From a checkpoint of a small transformer trained on Wikipedia: width 896, tied embeddings.
Each number is 128 + 32 x the weight over the matrix's rms, rounded and kept within 0 to 255. Layers, rows and columns count from 0. Numbers have three digits each.

# layer 6 MLP down (transposed), 3584x896, rms 0.0246, rows 2738-2844, columns 64-127
185082129157149116121159100094120150119099164131132133134083133167127094087102090119164073142110112106075114143139145143119127140153153072106187093140075145128087151142133090063141090085066101
114090113169169182109069150116144069174143142126112120090111128125130071147213144179150141110108142165189122161177160075093123086126173144126167130140144184117179115100140152090141107110130096
152136108104045114138177161142099073161130134141128155141093119092095141112097142102201123131199167074093144117089159120093130184132055133099116169127134153129158147099077115147165134134107140
141086127137121132136107107134108083165177145084113097179204120122155110078147155187190173115159105147183070128118126058108149150166104082179113082145080136135128148124132156082109151075103153
105109171166117146101121139170134164082155193173125180159158168125177107168054191093152136131134138205151098153162113105182102120164099166151138147085116119171172131124096082143107069135118103
151105143109126104156091130200103072141180100175097139119120121112125141141119112169197096169174112110137080142209124112095124107178136133136086100077077128152154128137135123128146082120125119
092128113160066097119148116132153067157171141150105105073074110107181134111127133115162139076104130126113086107109123121140190184138166134105136119065060126123086178126163070093145130149167102
128123168140091123049119167155164117145092136174108155123095106129181176128159096154123153164069165104129156154103086230091145183147126129105153109134168162093111064142098100161109155162102104
138104157178149142090090115091140162083098105117126067088126073120178179192147153162110101163042140133150180190158119090084129090098127121129185170111114131150087094104155142146162081116097134
105107109185121069158101139097182136155191090191127130149128100056079129146105170174090178114197094131093109143151124079162152110128207132076121161154187158116078149125144107139105118134137148
122119147135123166100113160177088122099149113107127094155144139127118163185119123095083169121152106142151117107142117161151138180107087153154132164151125186098093082123095216088168044133151163
050171140164169170196160148164092138083135131104088105058129101159064081109169117099032156127099133092135152143117148092147183137140111162121136094164187193142094109147099125159170167147158165
125112090102102137115116111152137155143132105119143142169155122147102181143093055129144159136058147167089146167106137130146115158151146137163139104124129165137105126126165104114129167126135164
120078173146119108125129146136144186230125092085177107150118090145105120132161109165113163153104167091146121119069114103118143060174111000141178116174063137167138176123168144152165214138133064
141095105129139095153136144153133170131108116077064087103121168164137109165089111136124126112156089142160109102111168162152095181172165043125166107133126171167092094091120092124107099091170049
149116098142109147079141142104151075119194089126092188145116114181106107124166113139141148132128168119124132161132125135199153139078132123095106179144092169103124100078073103098089082112162098
150164157168157182158061149120176156078195158103112121144070128112098097128141189068119146137165168191155129093129189161127218154173066098135123104123104186152176105123173141200115194138118132
205124103211113120120153122166122093118160111135150144046162131125166152106107122129135194116169088115106091094183117159110023149120153145069119130151106102148171173109165122101146171087160096
170111157099061116164127145080138145130105153148109101180139091141127061135150119147160093184134101144086161098101080074132151121120103148122130143106108131082141149119098111152119109071100110
158096134105105107171050148152155138109131128125150088082093074158126159154123134176155136161106124093043167141130150071198156112114204117114110091078120093171173147139123149116106188148141105
134045146121137132133122178130110099115149118164093094158186146133120091125110087126135131175099112117126154107099163079139091102154149123144179106103095129137130118095128127120114125172192090
115117164111149119100174116116129161113138074121098086153040146166151142062060118186122142086168142082059141105089106143152137119071085141165147152105115138098128163134160127140125130146094152
099114106128081153181178126190128137121093129162136171158123148130102161101115164127159128118182134140088130180122164103144109037155180127093110129123097091215122069127136155149099178119096131
149116118139125125159137146146145087100120167109107120143165108098095154119169122119178137126147096165125083166202138126143113144130183126143115162175122135174096095121057081176098143171090108
152149139129083105147086143064096081098127168179172126195055159141141175079133162127139090116125156163131184154093083169062111123112112166100086119116109161157168080148101131156115160080101188
133123131170138118119114159090159107074134145114108120112149111178191149102088135175162083140179161120106118174156171157117138097186114135139111081161123076133107168089081181090122117172127150
133115145110173154124106137065143159086140146141173079127084085098132111172080105111121147122155129141191119201159149135102089079105105158151155153086101113137180161136130104084152095124142111
097107138108136110133139105123143180103144140058157136172176083092165158110125165167088099171134148104104085169124058133135133102102132104126159164084117150135118138116071154128165128133135120
129140133081098103110090150086170134099164113064155070142166190156096105109112123099108128107144080135128152101124123129126171046131194123093156219127166112113117158112148087097094109111078164
134112146161113080143125141118132153117131090089152108165158135119175095099144201102120152133141143096149143134133127085085147100150152131118077113182140131128118142107143086109142108136163147
115078139175118114120102169093114113112113133160149098109153130115162129121157082159159030149106085111075113106130159086106166144119132117104141188203144094141115121124128116126189147108157132
128175154179144114106198153139161128162151156095103161120060119110058134104107143101106215100091188129102120176124130094085154172100090202125141104101088106114154140090181172114130100092105146
138167080196159126132159137133090117153104154105069108127175116137146141100144156126150107096143151074165150135101131106113083158148136137080141108186144101142127119104108092090089091067116126
131152084111134109116175117138132088170033087137137099190091118134165117123192101124155126150151153151099124144114118203225136173096129114117151122100145110124141119100129094081077176111117184
153124129114094122122143173134118153092175131130163153129143115036095118142167139157122102107187124114054144081163177206143138119164104141171081124174162184094130096146096136153103156136090098
127128055171095133125113121097131154105114117144131094163149099125123126119109084097142112156176135071101137182165108155171156177156148144136157117153124120056088143117121163178145112125147164
126099128153130151162102091095127139127167153094113132153141106116120077110104214183093085070128152112127131131155172164157175171174146132159106115161133112050149113135086141162147156139114168
173089162148136111100147154153149141127133102159190108093119156149176153117128099127130103133127125068109146185139069156125171131145208065120132123128128089118080114084125103170133123133138161
126128175153202102095115085160136095161099134150127119152123113150135104171152133101143144170151121124124191089099126049126141108155153132124165120126140150172138100134114134136110101130150164
163081177132039126101122146085149170133124125141198134080100100160065141226159147137092164151140089128178134141191115122131079085100036130136049113126125135139153136062142105168143162084094174
150135092103171114106116203170152169144125144175100119117177094153140145110171124150111156116140087110103165084138108149131111079133158100178073104167134093119149112102118138188153153169128178
156177100130145162187107130132137117169076126115111147166160128105118076147095151142128143080117132099132120109148155115110132139148160101125065105122097085135143115160159119112104097118139077
134142111136197050098162081093158179153181150116086074116165187077115150135017176167118149109107102147079134138111142127136189089089129110148120203131141193125161160187118121136113150155136124
102083141128067060131151128149158132175082115075200135145146096149132131132165121152154138121117074093104177175104109103150142103193106107154171117154120133138127141123197103105141090168081142
061097157128086149174135151072145146146162061168147125145144113119159177116115126175110111094156140147153136171125124157121163057111156141131092150118135130118132093093120126192191181142174107
079115122205150142170169105077177095147102129114077150194139116160142115167124153147161058076090168130112136115135158107153160135099135073085190128158118101107169089134099096111081161066145135
151116160151120133166075163142125077097081130189181161136129125150115070107141108084125117155166134126141122147137158116082154183088122092114140119184141056147058097120108142168196163120108093
177069104153109125092110167108079226089137123133092111138152078106122107133090070125106081130141121143133133144120170089179148178150129109098144171131128079128153148074074220125140074118129121
126124150196124126137135123116138082123118159164143201132183102135131124101124106167110098152056144108130143143174146120097094124118103124126152174182150121078161130153080144140125151090101197
101112110121110126170135144160110116133146119091096045106098068129143074109081134098110134193068124172137180118163095120108156125167109124176115103103143196121130088126154143146117136145155136
117111151134127139088089181094096180110177121158128095095126126144127111127095070137173091117110088152160167136121075162147137128121146086057142195109144143159146200178108161125101116161125132
102138149170100108081098128174139144152144139145151157110130129177130083220128154113114148187130134117160158160139054170169104101144067121165140107118195113172077027127139172100105122110118124
123100136119131071149118142146148118178170118124165071103109150100111106106127173093218147099168108193065089089129121134108141138167095183062175112151100062157129128152102080127056122143135171
045111120115074173111110135107160068127140082136098103090153083104181121146155142116134108147178113101104084078095125104143115183207080116120168051152171126121155180139116114116098108082073110
129138054102162131069056121197159132161125127127142104173102129149146096134163135182114082130113145181050114124134064170160117129146203080091137111132139195167142152138182142111150119073114134
167172106129122109168111101109096184107207137140170134114170127155083170089145115124171107111113133126098146143123086113129147127119124146155113156070150133196117107201178205112145187115113178
128168133120136145135122139139086139148132145145134106121067096190111082133168099144121084142058109132132114086110107101127139124080077124068107074141100157109154090095144132105145091137137125
187101095117124132075110080171118127128144133096126112155074152135190099144144134089083159118141088107094207143131151131108180084102112119154140136154106124105130132086123094068123157152181105
143123101093144128148151119093050133160159125098149123182130100113109107119103117119139143107110120087151143100099166182077131127162110143125189147086119137102108148097164118112074132118153151
125165065064163165089148137122152118131108096120114118111142100107168093097102127163141153132140165086117151129126120151120116067157106134128121128172141132105163029144039156133087143162169113
092119156182107151097141104136122079147110118065167188121141153172125114118125118162087134132144083142118125112157126130077091125143128140131099074137079089098119123097184104114131145149116141
141122174104178113126096137115105133147136148113140194131128132083147147155045105141208085114106127108164141136073080107049155141094130142121130160110155115169101197091142125154195141077135135
146163108220143129136147151120140195166128107150094160099176140150159132155187122089159071100115138060114137108123152117178122099095159133126085108128083142160137118102159185125137112105121100
093149127184129161076138103099171085112086103163162126138112125100139126136086145102149195109106086095141140091146152130116155127092163083157130125095109118197098160127117142105155128105115096
143067114123070157117120113118205155068157148142076134072103048161146098163159199101161101130151122166083104108175102105135160100074160127151148124163190176168157167172104103145096179133143132
125091079105113112150144103175122181114119119086122151075133122173197119112154147087183158149127163100163096209119155101117139106159143166137139113111124082088081140091132122117147068057124150
116151117152154059096088119099118160134099156092100090145158114138137107078118109135141152130130144077128109064066123131183121155185074116145175134192126158149115149105132162154161138074081099
204174131149088130150077105136077194080164167154128102132111116154093137141143125119113122160113116095168127078122154114136141154144149076155196133130125122116153117118128103067123112110182096
130110103120135177136152127092122129114124141223142080146129112112108162086093158145122192162170134147132070139108112111143161158179107066122138117127174149091205115138125140184081099096150119
128102088097199181115136168134148102086097126152145120111086137149080184132161147099114069150149189133106165085055095133179129139084146134191075135127149166225094090122125178158101089122091118
116104150092064113152187110157086076152133097159086157175098171109184104095115109092127182186082090141121155181163133091140079158175108081157123123119115104101154191115185150140077108098094151
179160162126098153118137116093179138119115161159139116147146138104119146114164145125122136097130126178133178227135094092164073127111155193108162181155115199079162076122125107130147120108108136
102152089136164113131027149057104180141109107088122115124130117192202141195122083143089091080164110153124154134145158118121132203095070183165110135121214110113142157155169069130102165145132166
139180123058156109099099125157081109150138071070095146209174106075113112128112108129126103087180178142174130115171132077119123162135126071126128113093158108111132154166147128152181220227216093
128135127158131095197144109101152141153159104110104118106108146120116188059157179140110159151190082099168060137188146132060118134115100117130190078097090112183114144107149081136222087154133162
181148158163094188125151079111099070158141118156144138139166124126114106082127104108108151089103144104184130166101100104106137162139106128110156147098172188124148089170154162143120190136083110
116119134163180088153157169190148098143164120122225095063100138087123163101198122164167094119150112111121125193128201117137113123125099143143052169139111147139115115058166123099121157144115146
137177122102071178154120156116148177093117176201116191112107138107177175192126131110222085122153085159117148174060126138108147150177150176186148150147105134181126101144113109070140158140122083
212093195120162140122147127141136163097111113168131125148129145120112114087129072111116104160180125151090124177063127091133089118056165196170096212190152145176141143117085133082132101074098058
118126117147088100156141170129090164118174180111161157105176135069136068143128114108135119106154178152168153112113105116202106085101122121141084111122114192169128141124194128116140142107160172
116125134134134107155106143153144155110166145136125157116159162174108139135121108043149156174170046158127136122137084125150052127136117102147106096115165161086149147120161126135098135180139092
115095151119155178111134121124136126116152172114100117183151120137108124098114124204106108143128143066034084143131134100130123146138086123170155093125131176060097133089135139077062159128137196
151066138094081128130099163149116084141104166126128125155200170123106121147088120084078122121065113092153132106163147127160094132115064143181168146100084149129137130185152104101186081043152132
115130166111112114118125196125151168144171138108157137146155158119104126160118131137166095115153125143107119134151090187133123071188141137123122133160187091075143165082215136179068065166099100
088160100058098129127205066189131125167138123104127120148091184132144106126137080160062134134083134118156213094087107111144131114123047143097144150182103178175118166151124137172148076103132101
068132149081057142153099148118176100109122146136133128098151089145129091150187118128124132125131135129157045119070146168166204154094109099148151159107149144147101122196140114104152116075084131
128158072092187136131104063158172192136134127162153122112185191154094106093109119186140149136089116136157139174136144121166103187163107086134147099109139137112131126097121057133117188191145065
092153166150127107156150131148128171120135130159116121135140102126125130100163070169151092158136153134165126103164136134111126137147106143137152124193110143164144036125117103111186082124085109
122107116100102124070141124124113135121121131148153162140093095173115106139166146206036139128111135110104134094101106152113128113200114129142148123120126088114105093104130138139148116093107172
144118092151144144120181145192123163140099128147159133103093142150127134160133162112133178128201120137140142171189097132128150179145085124114139131117154157097136118123128113120120121132144082
065099123161079106142168110106137146150111077114138152140144116097125124138165095109117107101102120115146105104133119103158144085173087114101108104131154174064155125172114137123116132103082082
164093119191169148086082147119141112099150143132121142117143175136146146131108206130096140081148098130113139147116174181171205126146108150096127139116090100117158148049078132123099115142104113
083180147106126147161150097098104092137088149199112166112048124152169143086170209192120100123100144090047106142159202125154115097155064147101084133080112089168120116125128100098133117073157188
103129154130169106115142130132141132160085116158114126144087192092135078134125099110170154061189137133166142104148175116111122137125143132094141058071141161171111162106128112138061088134130142
063114159128106101145128112098120060116096122159213167132112110152157109109103136122127103126079149117159125160156089099092146156112074146188128112088180200174110191178149159128144109194084146
147135147075168143098137083112082146108121092101123115077079166181156104154149109190091113190110126082131100118097116153134130086172134125173107149153102106173158124179151120144137186095139161
123147149166072094111127100156110106090115157134144109146135143129088095146180148132196143177163156141106173145125140116144145153127089112167070131136128101111115135153181137094157161149118102
122193107090115131115149175140098129099137119188126124147114104077147105123095109135119099110083084145168112125157166076083085161170146145127174137124152158080129137118159144091120124112179109
102057171126145118145142043133087148178158133138089077106159127149113123142129100145171136166185076095108165170155128209072171126116100144160194198181131140143123155125139143102150104124140108
168105125101129125176087139108069108081083140139141119159170116140121121190072135136117113133121180107117086149158170182165092121161153138085163092168140188126090127153130078156121108162111128
184141138113154117086165117099141164194151105107102126176179169116144115179115098131144166100132155183122184154094059125126113133093075126168141103149114128107128140106109102094098095107132109
120123161153105168077151089104104106130111126180123127094130168128150199090076132110144105144196091178144146117118125112155136111146164156091129116123115106121106066101158120213135144158198146
130145126123086119137112146126160080111079138113159147085091149141132123136149098115072137074121086144148191115126098131124156165123165146112145135171199075116130128169163058151153157134143135
159161080137139163120065075140159107111165051174118159193106101154120126115035143152030121143125186129144189151201106158110040126099104120190105123160136143127128166173117111123100112119151145
086143114128148113143118181119127092117105104200109110140117178079166136183158114172174097208174111128101137149111124153155137103121093089147142113097161104159118165143139103108068159125139106
159168111117177101193128202159182092128102169090121114129100134115110053101107100076133145110131146081163117130134138125195099071169178167130099062126151089114087066181129031174092087171088143
136157121124110117105064126146143151140126129108145085125133108174123179122081125129172114118184051175119134076106098161129098117136110121185121145140129134106104135119121119154101124136141134
# layer 6 MLP up, 3584x896, rms 0.081, rows 2739-2845, columns 64-127
074056135132125129118147196062170129170144171142137141152115141093201147147133130150057136165181115126132120178104145166168105146184158080117177138128163119101135134178094147072097132080132111
094111130087184156154196119126183131161097172139117126115144170170101102121125073119100085152119104168093166138124104084154175115084138082148114122072176149113083150126163144124143084122045094
132138133072147158126092081127115152140135124127102112070122133061121194118169109109142116182149147167135140109159144146084153140095169187151155082082133150099120112118135118160140108159189127
133140129137168192125136166110163134106081121085120137066198124150129127108082189173088131145123124172137068127123149084068112106116108146159115111163099074140120132168128113128136151208162105
125084149108150114121158199101125119112128154105123114100099089109074110119103147186115128108139114064091148134135114179145165140109105150210116142081160074171075139156150118160143149100103120
186136161100162156153149142081163113136127183110109170150133160125158136118143105110115112113151119141147187104098083159119135130068154116117150203127105097126101079089122113203141121206102120
099142137125165100127091122175124147088171090119065116196161109145145172130148097111098084123140161191159110165153110067115079126114084166180141107124153121139131098134132128101106101134092161
106140138087150133175133129145150092163114161145108130149150162114122103146143084147160155133121096149112117160135158116127202156174168133116157064114124162148136173187153147128096128150124031
171018107156084121166136131084093126173105148071124166094088128105175072190149132134163075092137142082139167105159162094115122201150086089222073110111094126095144119155207118096177155146144187
103116095114135137132081144128129101125121161116143133102082117117163113112162127182084114093079151109149131176110101131096109138106141123140151119153075139099132115083129134099117151087066110
160113135132174106113188118099139171153127140102198132096127084134115111107168125160165160130141148104151181111082128134104084152102171108150131144117097166126125094095170113155154132085126137
091122142150154126130126119087093111089138156090119104101152181072102175180131139124119115050187146072138133113139124151130113089108186080140144098156099152122119178124121139118107150135171124
059093185144146132130111126117132132164120125113155108159183156190081151141193126136162205143079186135126137151071096197097129128044145139118152142164091226073073168112160132105162143052174139
151170130084187208147172216122161128170191132178150116104124138162202083156163163058133123096143149137124115098093140177097070120144157075149124123111125084085113153109105191116147159087158098
068155128136150157073133108074111091075121076128103117111114146158053087152137081101136169079191127122143158185146147135100121172107146077127123124125148208135134110114097128152137099113108069
131149124135166119159139095104145115196149140161117141116104102099117142138113153121064172146141165105143109097131062081114120140114205163149125069139083198100156100131125172090090156148089119
158046162167146172150147174146113183149184101191140157119148139176088101159119126105125152057099052129070110167065112145124164102109155157149143115134123137144126184166138124076109124154155085
084155140143117122156194203095150098132137087155164119140135147162140113179172119096153094071132139094102118169093207144143066154105156052176128115139181137175154111146191154074135133136134105
087139070084169125167138125147111161093122158142098135189080129166058139045170138106125087121142136176115122177103098130110125083120150113119099059160200110127111104078114158090118114155129125
178171130117135149134164105126097116105135126104124137124074124121184117148135090158091121129143138100143184151145146174084116109097105174181099108159131133136100103140143120136105123134094144
141140085138165084113120154119125150086138083136101128143177099091129131121155112155088141079132109136100129169201129124108084134067136109127117110116108197147177161038134068199132130105135164
153133149114081131119098157087153107144114130138174189087124145098158081115154169120099148098132161101173128176095107091141141105121077133117114139169160193067118145115133113082167166140080151
128123100106110144125167134139071107145156114114099132142189119143155104145086129099120148090145094087149157145100121166159142128092135141142072149123131118112119150183119174069111105152151121
193029145080157138169210095134127159130094124116117141161074116157134165111198118082110133157110110120148187061079097168144044110096170147098151094088142134128106108139165086152097123100135159
153104183156081187125186132137138124123181161140116120141077110137169100117154080131141050116105107156121130201102122146087136081132122176177074161127163145176116190081195124106125157135120071
120114156081132138110150103115163203139129147103139137088142089169144164107132180100110172152076088151043125097121055112135007135177130121134121101080169090142126115088136129188118100152152096
177135119104151185149121162090132093076134072140111131126065155121039136172104126136216146108111087114161149074081171170108087119142078115097126119137163142121115120094108183157114137164158120
136081160142076096124082139115144099104140146093153101085149064192134130095124118096120073136146114155078096120115170095140118119120086131071097149150188107136077154154153179098153150125090147
127165119137156141142131175110105141085167153103149117154161072125101134105103055097104125145142132125172090107152099110122209177091112152119087115105189143107126110161130162123157145125164135
160127202098144194150095154084153179103117142133188125144068101140161117128103139144153149102061118130177154143164134168121128118123152135171150139127099193167128124159111142092097164107160098
060070139116132104124121116137165174165153118149160129059118179157103125109138122142130189167118098095133154157105145175116123139169123136097128108116092122178133090072105122113203154117166164
073123130189086155102129086112126145152151154131167147117113083124192177115148117134133145124115136110128160149151142142137171069112128119118111121150176128129139092129083156138176102147078102
155126104092107098126174176095101074145126159148170142135124143130157141121108120117169156177148134134129176164139105122111141174119140130119175132110107105104105105109160188062091134128102105
119167153083067152156172119077121121131151115080143132169100089126113160085092153103070107144135146114191132154106129146160195105104125118148121155137083159159158126177145094135089142100145104
186130134097153163114113105141124159125151124049127075069138095132090126140111122119099094098167123110107116201160150124080127169122124176121188106135124136140113070137179102117165078128138089
143131059106119153100060137172082091142142131066090140137069122180071142112111091116129155137094183115049124191103164142121180106175103129139115173102151118096129163166157161067168171153105106
123139103108070114096142069129122171120128140152146137126103127094114122136113113186099126146156152138061109129128111144116094108146063145126144134080149148160122175143200143110110127115067131
122183094160106180150181111131127110137077130075090122182162173151134135141127095192061115124085126124071127134168074146095139132095187105120092121141160074073073138143172132158171182137108116
075104109137147152103154158099056125170149147099156159126099135217086169154046121131119186104162145129120099142215058155110118140061148186165138085108080109060150162140167130100135115118131200
123122121154050105130142129101144153127096123077075159129126084123141114129158117089098112132127102140108113097125068108098109162157121149137158173096157189166166177169155139120106112082101081
104142151067096127112120142162073140080113136105181078144183169141106123125187155168098088140158161110094123137139123109131102137127167144174094190144121100164132063117105097126120147186125144
132132120113161151108111093109130172175108178121113143125189183104109082111114123141091090083153106110104152079161135163120137184148088149124103098127138129122132106140162168155207127025200059
171083123187109073070128127112167080101113156123130131142176102143146103100135079166199110156119057162079101164167145125187173174135160191137139171131147169053166191121168142135162152159024139
139180117127126100181131175146155107131117125130105157152148141075122067108101138196078169089075067180149180125183127136092102177082177164160129140132081168086138101149155124075087131106103150
112075082088055124075102128130117110112122154065138150096114157144162145143069119163151117115104118130107156175098136146132108075143111121091170084115113086149108164168102141135175133055132134
096145219139174114121131190096096127127168131156152105134130126160131157149137112159152122154173068148107143181214140135118154140157139168123184126119119103164086093162079130144136120128099089
126088064126127131182174104149120149119144114205082143148116034144092216144121113138088106153142099138089132079149109125122123184153159152189102146124103186158087108164208161103108172080072119
151114119133114189158167115116122175080086151120124131170163172163120089095155139217074147125102110073143125111149117119144138125150135121096149133163145049187152140127177156152105126137137091
133152091153151199170167118117081119106121106117100106136086131093083104124150123145192106123167137093161084153093140107124157084061133105120157124096116131113123131162132073120155123116164058
135104121130190144166147128131144163141138126161153180115138102063172137149116142142134055093144117126155082138090088099137134106131165103082132137118116199139148132101140177094156087111163130
139160172074187056170127181154144128089098094122107125163173101121117118168140172087142108078094144149174061147072119135172152161151164117146169075098055136097171160128132131083156100102133157
105101165133155110198185121101133121144123150077134130146093128141077160120144164151185150091085128151128188113139147128128047169158173187083117121153138139157137137170042123112104068020127165
129118156173138083124145159128158063129114171136131127194098147087094168140108077121097132174041109134156092110146135099116085092131132198101154152145134107092082079162159100103116149153123128
109097123157147128140116155111126170164075143125149080121188119066086197170132113142123135136096075107046100102154111163156168202072123203128117073158180158156115139035079119063135120123079100
147137125061173117111104115152108154162173085161113151065121101095095084129145136121082113136091152092073060118170122163173106191111157190135140101136160102111115089130115070157138144147122109
114085132152147121131110142136132099177103170121131160149155154117175179088121155104080134093127124142086134122091145124119084173137132137173128173143117083097146158144120138136098177105155193
100141114138109118152082078147112182119144158103101104125125101164187159149096066131119157140167152157161092080154113121195059171120169102116171118114095124103146143145063131150141157133115122
170166106160132090155133136162134103093121170109105162168159167059144105122142104120117150076101081107103098071142099093126125159167126089131131107122146122209086175106160153111104071182122170
166093160144086132133102111106087229171092145124116120135158123166130090143134144091146127114082133159113119144161115106179162185127201154100139163183118164187121145151082103098171119111100106
102117111162202118137155131103052162092130109114138159116135117060162051151127169151153135182162168167173181096085122081110114121114092124143138114095117132134141126113177096097152104154098107
123124178077098100083112174143168093089138109152148115131165117132161133106084084130083112109152112124084141169073154131190110148113126141165099167127111153110072149132150131224145055116124206
087153187082085127158136087124106104132116116074125107079157154089129168136109143140151217114151109131113111179078140146100172152144125138095152120118078169134077133164128092132111058166112123
140097099155055086093145127125085111102178128145145112105152146106156115142149088131184116118135107099155129119062113173092102169145121148172189140125105133118187074086173103146114124140127134
096154067094166114204149147186146154104115141161093147112104109183162100102168112131162092145127126134127116140087140027114153092085146118140152099165095068105129138147107121163182142152086163
135131112137109176105124156108189150162130162131108104116112119133136121096135085070121098192172144107149072219096175137155181156072122182161134094134207103076099151121099127161121160164179116
078129083165091125099127136116150166134144167121119119074142121086139109158220149146158165081084125163113172168147193109090101126121118114156123143118106087121138223165141122139084164130159100
164107146114140150100137113143146133102123143131141182063117079136056102136135121134139130132151085101167145171185133112093102085149078142110099139109168143165177209122154129244118152166154114
118111120149186155182180136131135122138098111096135082149084161113070062150171140101146133125114164066179232135128138197144115149085122122095133108135142126167156115153153127150138080178178060
178171124128135104132084131114100114125130140116109073077110094189156137123133123107106203103112178070118169093132045121169104096126076122146156150152169112170079097049115116081150133158200173
069174177185191138075191139103118134082086159086181098132217087152093162142178115165106084121175138147114136107080122113120159106162176126116068119179092181155112118147119131133100107124100107
151089117167165174127095216145135120085130127123138052076194207161111104141170058126107075058139155097133079133194176106120137157125185109129048133168160133137115152150148139148182112140132116
095099049103120147133091145087120176175208192141054121192181116140099073108076062127122146073099124130096072115150180200094122113181095133118099106100080165095164062079056140114117097150171121
148157125144178142114144141145081088088157134146147099121145154096122119167153138170087157168127145085104127083056109102125160147145129185100146103165126132105115146157141093050133147059129184
114110109151118124091138136192136104117132126127174119127107147085123117103104204172141128069085093190146170134084130105112117106121189161115103077063082108077102137116133134112148145086184091
115094145076172192112128189105139168132142077068117123123137135101173103100130142155087079161136119155101124135067152190147153163131135093145125135181156076131187198107100083125094114097131066
122165175182062094128167106114135122136139157103121145159130140179095134201098149109121148140122123174117136155156105121155132173087138155164151137134160093192137144114105168118101145056098105
134086130154101148121144128165170153159072162095163159102098091077097134111137188145136140085130112129166127129097201184169150219178149097132088141128098146113099084222134106127135131114097105
176141142075158104129162092123120112071081179116093142150171107151123117093151121062172123088114095157082113132123127140165169148179096094119064129197136105102149144200128180082149121064089059
139060145113130136153161120057105139152093170087073148126184126140164152141101150118141125105123142089133122207131128128123113123116120166130105182143096145132131152111066156157143099175146135
200116170153084123102165105084145160073208120074163097159115116132135105187098111084156105121184134109089124134144095146154188102115167181098140145178145105152102165150138096173133174159131078
167091199085089103114083092151178115115081083074153140178131129135082143039059141130065143161154153095141123096148133131165110161113152146100132168140059138119106083108198126072156089109162143
142118171111101122106153137124112084087136130148120188107119118129177116124159087145123094093135118122134102148108100140133084120102080130161184131145158169085105150192138165129188167123144153
151111109149107102117109168121105189149123113125054137142191126098137092129122146135155097119125067187110166174119109114148143156133166166187140153101131169173108132100148132108172104128038120
161135100138172126098173121165139147169088136143094160113150070127081084126127101114194099082107133131151120111125112154085075119093094116160167142161123114132108114140175124127043110178142082
143103152117132087086096143094158145128143129114135089143132156120150121157151165143104130134085144098106142110157113073196150150219152184117095137129152145101100091113073122206141081138065168
101069158097126116191084129154114164121166146139134227149124149090125142101113131073082087149115131105161134129183102077117104136137108169138147146129069111159097138147161100124163160064138118
114135135174146143111143099082114095135095082139157093106109100131085140155134101119113120107103114058145146137075132184084105127053164144145069120132136163136052131142188119134115115160128195
075119132198154143114204173095140144114157127141103132174073115159091107164127124114160120153164091152127104123140098119178167230137173113172123119080119138151152117116140093139119197144080181
144186138166127147127153087112100138152129110057101131070133172179191122114128049181148072131055227112127143114125093136154083161100129130183117097125160178161118096093133147146160104104187162
172116135139143145164100080113082132116113127177121104086118099175110157169112145167108166159139120176090135136135099109136095112171154159164174121142150162116161195166141138080059165184132140
160124063137105107099085110143105133144149160108089143121119124158097110115190160117149153058111152121167147146112100128145073097121089126192136162110126106086152189025115201101120060145076171
126113094130119096134066082204145087130108127115095181100188120119076127122130107197127156110125126085135116120143134193137109133098150086158156118158096097159113156108114095084127173149121118
069115102110151161092062086126194159137200167052146133147111116114104151092158123118103168116088159110102112145137133133039197118142071162181197127101191103084078137111130148142186063173117124
123131128123088115153123078144090124180126105106104161177119081116135110137132124143129028189142206117102089067123087099135132157128191136145132064115089137146149107172188145124165182149127196
149148139094088123154101114093096162150150147180123099149155118176117155094136032095130108158132062148153147085152043133123122129112195143124078121210138110143135188163165109123053118086164126
081130103165147141182118155135152113124062158144168139111124132146148118163191110131116131089087155078093130088097179126075143094132158154150149125113164135126068104074175143107125149132164084
086131097145166127149132133109117121119103074170120126153142153146150160110123117136158117089096142094125057067075108123142102101146127149136137145095176135122164106138145158146079111179122176
114129069105091144104148112110132150105110123112134141129108152157137101103127196096137120118115150153166100117093115142123188128123164103095138129140147051168145160111103170147130120117042100
067135127085146072093088152130153116159106110171195066136131096097130145156198129119112041148204110127077110079138092141152096142115118079114148143158112103143164130125182072183113126127150147
122162175081181138189138090128159136092088135124129148105150095134131155115135087089124127190092059134094112189120091124171083134168145119088128129104113113107158133119168109130132083173097154
111137127132182119217125124119136089128140099147126124122120118132150149119135140147102140150128141100084099116184157137111147124093073098148185131130086146174126089110133129120126096129159121
119105136099113151125107096115103109085170081136138154094090094090095150117162173098128097114098115132136115173126137131114116130107149141137137155136149145101058094137173149086156080144158135
126133138104124118184123149096089113132121143096112154120136121171092127177152141116209154104139131185105134084120092188065144121134162124125204118076146133127138108051157104121139121125102134
078071133093156153157168112141119116106134143162149168128160088107127127149174137097104099119082158103139119082131095118124173175172111110123132088080092147080145079173174143138133137163135203
135102094142210173119154127162108152180124149163134102053087105105080083125172160120133161096141143170083107090057118082183099162129118089124097121159138074141095130150170099138178098095134114
153173122119135119180108143075130118117099135147115097143107140102084128174086065157108197119136101098118161123184092088139090149040124115179125176112103105133085191114140121137100132158095127
118127137120182165107199093131107105155106214125062124119100116124208145160101159139146081130115115182060067250095160190164160177126177167134113126151136132090153155067097165101091035013194085